config.yaml
n_layer: 12
d_model: 96
n_kv_head: 1
norm_eps: 1e-06
positions: "rope"
rope_fraction: 1.0
tie_embeddings: false
parallel_block: true
beta1: 0.95
decay_shape: "linear"
doc_mask: true
steps: 5934
Each number is 200 + 20 x the weight over its row's rms, rounded and kept within 0 to 999. Layers, rows and columns count from 0. The size before them is the row's rms in percent of the matrix's.

# layer 2 MLP down (transposed), 256x96, rms 0.145, rows 168-179, columns 0-95
106,201,197,195,222,214,174,215,162,180,188,205,221,206,199,195,212,212,173,185,240,233,168,153,194,211,231,182,219,205,212,222,194,228,184,234,217,169,202,175,207,161,176,206,215,222,214,201,198,202,202,198,196,225,226,191,197,201,192,198,180,186,197,182,206,225,226,240,180,172,219,184,226,200,201,196,153,200,232,212,186,204,208,167,206,234,200,216,183,232,201,203,194,208,232,171,200
049,204,184,210,212,203,227,201,219,234,189,249,204,199,211,187,189,197,203,187,191,190,221,209,204,227,203,223,193,212,203,176,187,265,188,204,216,202,219,193,215,192,182,217,195,220,204,201,244,192,225,193,185,185,194,223,215,192,178,168,190,204,222,198,200,203,199,188,169,212,201,204,198,203,222,228,225,193,229,219,232,195,205,185,215,184,160,238,161,256,242,197,204,182,220,176,193
102,199,206,237,219,201,210,214,244,189,198,208,221,224,198,157,153,206,186,239,208,230,178,188,163,192,220,231,167,211,193,179,200,245,186,174,183,189,183,233,183,204,200,202,182,206,189,227,223,196,208,223,225,216,193,216,235,177,201,224,208,217,195,197,174,181,215,176,196,206,204,216,165,201,171,209,219,191,192,223,229,177,219,209,202,211,204,214,213,216,181,225,164,206,200,204,203
110,225,219,168,195,166,192,226,176,190,196,215,204,189,200,217,167,165,217,208,204,213,222,168,196,214,215,187,228,217,179,193,214,224,210,212,213,206,208,211,176,159,223,206,170,194,189,185,226,184,199,195,203,211,203,196,205,188,182,196,165,231,176,151,223,187,190,191,189,215,171,208,155,208,231,172,199,178,215,167,211,198,186,205,196,193,230,216,227,208,193,145,204,208,170,210,205
099,235,162,188,207,216,213,178,197,215,176,182,216,232,215,185,199,197,185,219,181,173,249,188,213,210,212,201,171,152,168,219,185,225,192,202,194,188,189,203,206,158,209,157,207,203,175,181,200,219,196,204,193,185,213,213,187,181,199,177,161,229,182,221,163,201,190,190,230,196,182,228,203,189,188,186,237,190,178,227,207,212,196,231,190,225,185,173,186,198,217,201,213,195,230,209,187
102,196,150,173,172,209,235,241,189,220,214,220,193,202,205,167,183,221,199,219,197,169,179,207,177,198,183,226,206,211,172,155,222,188,225,204,199,217,203,197,204,230,175,187,215,216,213,229,176,196,203,192,175,182,169,215,176,192,181,206,209,232,215,199,206,219,200,206,197,214,198,209,199,210,248,194,219,212,188,194,217,175,209,183,208,197,211,202,162,211,204,243,201,201,257,192,189
114,181,214,179,192,188,208,227,158,190,200,206,205,205,179,185,196,191,199,199,190,183,231,216,220,184,191,217,202,148,181,208,185,178,200,179,168,222,198,175,212,199,189,200,203,192,198,199,185,194,224,193,189,193,158,201,251,253,182,177,207,220,214,180,185,222,197,226,231,212,204,178,183,237,189,206,231,212,197,217,237,181,227,207,182,168,179,163,200,184,190,187,219,231,199,201,177
076,222,232,181,200,205,175,207,212,177,219,180,223,184,179,194,194,206,221,224,192,200,188,193,152,211,183,216,199,196,200,171,222,204,191,192,191,207,234,210,227,232,188,224,163,186,189,193,160,221,200,229,232,174,198,181,156,206,212,211,205,226,208,222,211,214,213,214,171,203,192,163,157,198,225,190,199,229,217,170,184,215,194,189,231,218,201,212,197,173,230,215,216,181,189,189,231
100,222,163,165,221,208,202,212,170,216,199,181,212,243,225,238,185,178,202,196,186,202,194,184,192,230,192,225,240,209,210,189,209,213,231,203,224,198,176,192,204,143,183,212,178,183,208,210,215,201,190,201,206,205,181,197,218,201,197,206,202,208,176,221,166,208,176,173,217,223,196,182,192,199,220,202,238,211,155,181,204,161,177,220,188,205,215,222,205,203,201,232,234,200,171,202,179
100,189,177,205,220,190,192,214,204,207,197,209,209,210,213,203,157,195,191,204,195,219,179,233,204,209,199,200,201,218,177,162,235,178,145,206,214,184,192,232,199,244,253,231,201,222,218,210,195,196,225,192,218,218,226,204,204,183,207,228,188,213,210,194,198,209,201,201,142,210,202,231,204,221,216,196,193,210,204,211,191,188,198,231,198,148,182,190,241,173,169,191,198,197,195,194,205
122,173,215,189,207,188,153,215,208,206,206,159,207,191,198,177,198,195,206,182,196,222,180,171,195,192,204,214,183,159,217,151,237,206,200,194,165,231,182,171,185,216,214,201,210,213,201,208,194,178,189,210,198,164,176,192,203,203,207,198,232,169,183,201,150,203,180,201,200,232,203,205,202,228,201,210,185,214,221,173,215,200,191,214,190,231,211,225,181,206,138,187,194,198,204,232,187
108,204,228,203,206,197,194,219,166,147,195,198,166,207,220,216,195,217,167,211,186,204,237,207,208,154,190,177,190,216,208,238,194,202,212,184,220,197,171,205,201,232,207,196,208,223,231,181,217,167,207,242,201,192,221,208,217,192,223,187,215,193,201,227,205,199,157,197,193,212,178,206,168,225,236,213,208,220,220,162,200,212,208,193,229,196,195,210,219,206,179,199,246,210,221,214,198
# layer 2 MLP gate, 256x96, rms 0.305, rows 169-179, columns 0-95
053,203,231,204,137,195,243,202,217,186,206,218,233,224,200,225,215,236,163,205,182,226,184,176,183,184,209,215,204,202,204,252,213,210,204,166,178,240,196,204,236,202,216,189,203,186,192,173,171,195,224,206,193,209,173,211,177,215,194,188,201,210,200,194,209,210,210,174,206,191,235,184,196,190,234,208,200,202,223,201,178,204,218,214,169,193,176,203,196,185,172,184,194,181,187,211,236
094,159,252,215,211,194,176,190,228,159,195,193,182,194,206,185,189,184,196,223,180,199,186,209,161,200,233,224,164,211,182,193,207,222,180,159,175,209,175,185,179,204,230,184,203,196,177,215,186,184,195,191,206,223,202,204,211,191,199,207,177,212,216,209,171,222,218,179,195,165,220,223,191,180,169,191,237,209,183,207,229,156,213,211,194,185,199,206,212,227,212,238,185,192,184,192,187
110,209,222,208,195,213,191,223,212,229,209,173,182,236,188,196,184,185,224,218,178,213,202,192,203,211,199,202,178,176,157,178,188,198,201,205,190,186,209,180,227,204,218,192,228,170,150,211,184,195,205,206,199,199,180,220,196,260,196,156,186,181,212,257,219,214,182,220,216,186,222,246,189,189,210,166,228,180,198,187,178,213,220,196,202,206,211,221,204,201,206,184,189,202,216,169,202
108,207,238,172,196,227,174,190,209,199,201,176,182,201,189,198,224,173,206,192,208,206,188,190,207,208,193,180,226,193,234,205,183,223,210,200,200,192,205,174,248,218,193,191,224,152,217,221,194,213,162,228,203,186,195,228,209,187,176,197,193,193,236,225,234,200,182,169,215,126,166,191,196,218,215,218,197,184,205,190,169,202,227,182,177,197,219,220,210,193,188,195,204,188,191,187,215
109,201,195,201,216,192,187,204,225,230,179,208,236,217,183,199,162,182,209,221,227,204,221,220,173,214,209,185,183,198,219,188,198,184,188,229,221,201,200,175,206,208,188,189,203,200,249,203,246,190,166,223,151,213,210,145,208,214,203,195,195,173,190,193,214,162,192,212,176,180,192,196,190,221,158,213,193,195,159,178,207,208,211,185,211,186,202,199,183,224,179,214,237,184,184,211,217
108,211,197,191,221,208,168,203,188,196,197,155,199,195,190,214,179,214,211,183,222,180,189,190,194,173,207,174,217,217,217,161,197,177,200,254,219,189,208,237,230,211,194,212,185,172,200,216,218,191,196,217,195,187,225,174,154,175,206,193,221,157,200,224,189,178,229,179,203,189,202,193,170,172,206,186,178,162,200,196,191,184,170,195,203,209,218,231,225,223,216,194,163,184,218,213,209
076,198,211,157,238,214,192,183,190,188,204,206,232,230,199,234,201,197,201,196,203,210,185,182,202,208,155,190,192,202,251,214,186,201,211,210,222,220,216,198,222,192,227,205,189,174,202,175,176,198,191,203,207,165,179,203,206,204,210,187,220,228,227,165,193,231,175,194,190,173,145,189,220,154,219,218,214,184,226,180,182,202,194,207,218,196,182,219,226,226,205,187,231,217,188,190,215
102,183,221,160,224,242,206,231,219,236,220,202,202,199,200,203,191,189,218,184,198,211,222,194,213,195,196,160,177,184,199,164,216,213,207,174,198,228,197,205,225,179,207,203,201,208,174,188,202,224,193,183,216,210,213,210,183,233,207,193,192,226,224,244,172,182,225,238,237,195,179,222,205,202,216,217,183,251,213,221,210,224,200,194,219,209,174,216,203,210,244,215,183,192,202,173,193
103,179,152,188,194,219,169,220,228,216,186,194,177,201,233,195,187,195,208,221,197,191,188,182,245,206,155,197,220,171,200,208,206,198,221,187,193,198,209,189,191,206,211,178,217,180,183,193,196,217,177,208,182,200,211,211,222,217,216,179,206,196,208,181,199,174,240,152,244,246,191,188,200,215,192,204,188,191,192,203,180,207,204,212,185,201,209,194,168,228,243,157,213,204,208,214,157
100,224,183,198,214,186,233,201,198,182,219,200,177,203,158,221,189,192,206,218,242,208,221,184,197,204,193,195,210,223,199,231,189,191,199,205,203,171,175,223,201,175,145,203,164,197,161,175,216,220,210,222,192,236,201,181,218,209,184,212,177,217,211,204,228,181,214,206,188,179,179,208,192,169,199,180,208,211,161,221,199,189,216,180,196,173,243,179,202,212,234,241,180,216,202,188,217
100,203,202,211,194,196,202,176,162,185,216,179,142,192,178,200,234,242,191,208,185,167,178,190,204,205,214,188,185,214,249,178,224,204,206,234,203,217,190,199,180,182,190,202,182,193,183,187,182,206,213,192,208,165,227,231,232,184,186,203,218,222,207,226,192,182,162,190,218,166,191,199,162,198,184,211,220,179,213,220,203,213,195,205,200,204,209,179,164,169,171,171,174,213,202,205,199
# layer 2 MLP up, 256x96, rms 0.299, rows 169-179, columns 0-95
055,194,201,219,252,181,151,198,235,215,183,178,164,198,209,189,193,172,194,179,201,171,202,214,227,194,199,191,197,197,193,161,182,220,189,222,199,160,210,176,165,201,189,209,169,199,210,228,220,199,156,203,203,195,208,185,216,182,202,193,204,202,216,201,207,198,170,245,204,210,174,219,170,199,168,187,213,168,149,195,200,219,191,187,206,194,208,205,209,212,206,218,214,197,206,187,160
096,183,208,210,232,180,161,184,227,182,198,221,222,180,183,197,192,194,222,245,195,196,185,186,203,207,195,233,178,203,158,169,193,204,209,173,157,162,203,197,169,214,211,201,188,193,218,231,237,204,200,188,190,203,192,207,212,205,203,239,209,194,203,196,171,190,202,197,211,168,217,223,183,206,171,201,207,169,162,221,217,155,194,182,176,181,226,229,214,194,218,226,180,217,209,194,200
113,175,203,183,189,208,213,169,211,164,184,214,248,205,177,229,188,203,191,184,185,210,209,213,213,200,192,245,217,215,221,197,226,213,183,182,215,201,201,204,191,198,209,207,145,215,216,162,204,205,197,177,186,219,205,194,192,153,212,229,189,214,186,182,148,208,198,199,196,180,180,181,192,231,178,209,205,202,203,184,203,204,206,216,213,181,200,190,187,208,209,265,230,190,188,218,235
101,146,228,202,151,193,199,217,216,194,223,225,193,174,206,202,239,189,209,204,213,212,188,215,187,225,201,202,213,204,224,172,217,175,187,236,190,177,230,158,197,220,176,216,176,195,221,213,223,184,210,185,206,204,176,209,177,188,216,216,223,178,228,190,204,213,208,175,192,171,236,197,150,184,226,209,170,207,202,175,196,183,208,215,209,180,204,210,188,206,187,167,220,196,202,175,205
101,197,172,157,215,231,229,217,230,224,204,216,218,230,170,241,175,188,182,200,176,194,167,211,175,223,199,218,194,209,170,214,194,203,218,203,216,192,180,229,188,217,192,199,210,200,211,210,215,178,196,174,210,193,176,219,235,207,239,232,211,224,189,186,180,182,187,189,223,184,181,178,173,186,226,188,222,171,211,204,198,207,160,180,185,183,218,206,228,221,212,207,163,211,182,184,208
107,183,207,184,207,174,218,171,173,217,198,205,221,186,156,168,231,191,198,186,201,210,224,231,203,217,199,220,213,178,172,226,206,203,198,170,177,203,192,187,195,208,184,197,200,197,243,214,192,193,198,205,230,202,166,236,237,221,202,231,192,205,217,211,199,190,202,249,186,204,200,221,241,229,220,205,216,212,194,211,225,189,188,190,182,195,176,163,181,153,165,206,224,194,186,190,191
082,179,195,224,213,178,232,172,179,196,192,179,168,197,175,195,200,172,198,190,236,188,203,206,234,215,214,189,188,212,185,185,234,212,227,175,212,209,191,193,174,183,169,167,217,192,172,199,214,196,192,185,180,229,209,180,232,186,193,165,195,174,200,208,213,193,249,227,221,185,193,227,223,236,176,202,188,183,217,226,220,177,222,194,198,204,188,197,203,185,168,223,225,200,220,220,164
099,172,208,230,200,191,206,185,194,198,220,175,200,186,203,199,169,204,200,216,227,190,202,215,194,206,176,229,222,213,171,220,174,190,197,201,213,161,219,162,189,247,181,166,179,197,183,192,212,179,164,206,195,197,194,182,185,185,204,196,223,199,158,200,229,207,171,174,170,168,223,184,187,194,158,178,226,158,212,189,205,200,206,190,220,205,205,207,203,161,196,195,225,199,232,230,211
097,224,222,185,195,241,181,202,199,179,190,218,234,171,219,202,199,188,196,212,216,209,186,190,215,175,172,249,213,192,212,236,197,207,226,172,181,188,209,207,204,194,196,176,238,191,207,151,215,202,225,229,179,179,210,186,177,220,180,184,202,182,195,181,239,150,251,181,216,220,186,197,199,196,195,192,207,200,212,188,184,177,193,216,183,223,206,202,217,227,208,190,216,178,208,213,228
109,213,206,212,170,220,163,219,200,225,206,208,221,191,231,198,192,195,178,188,178,230,185,224,191,218,198,221,190,184,179,188,206,231,214,224,182,212,194,186,215,198,206,179,199,205,221,217,159,195,209,190,215,161,212,220,207,181,199,209,197,176,185,187,169,222,207,193,205,213,172,204,228,243,228,216,181,187,213,175,200,227,198,209,213,236,195,196,196,172,194,178,192,151,182,254,160
099,188,196,170,241,210,150,226,168,179,193,202,162,195,182,213,210,234,183,210,187,189,174,214,222,165,194,164,210,186,225,226,188,215,217,179,192,183,196,234,186,203,176,222,219,206,238,188,183,214,211,202,216,188,198,218,242,141,185,197,227,187,212,214,189,204,173,205,214,194,177,208,189,184,223,206,233,226,190,190,200,202,213,193,200,194,191,191,167,180,200,218,193,214,210,188,186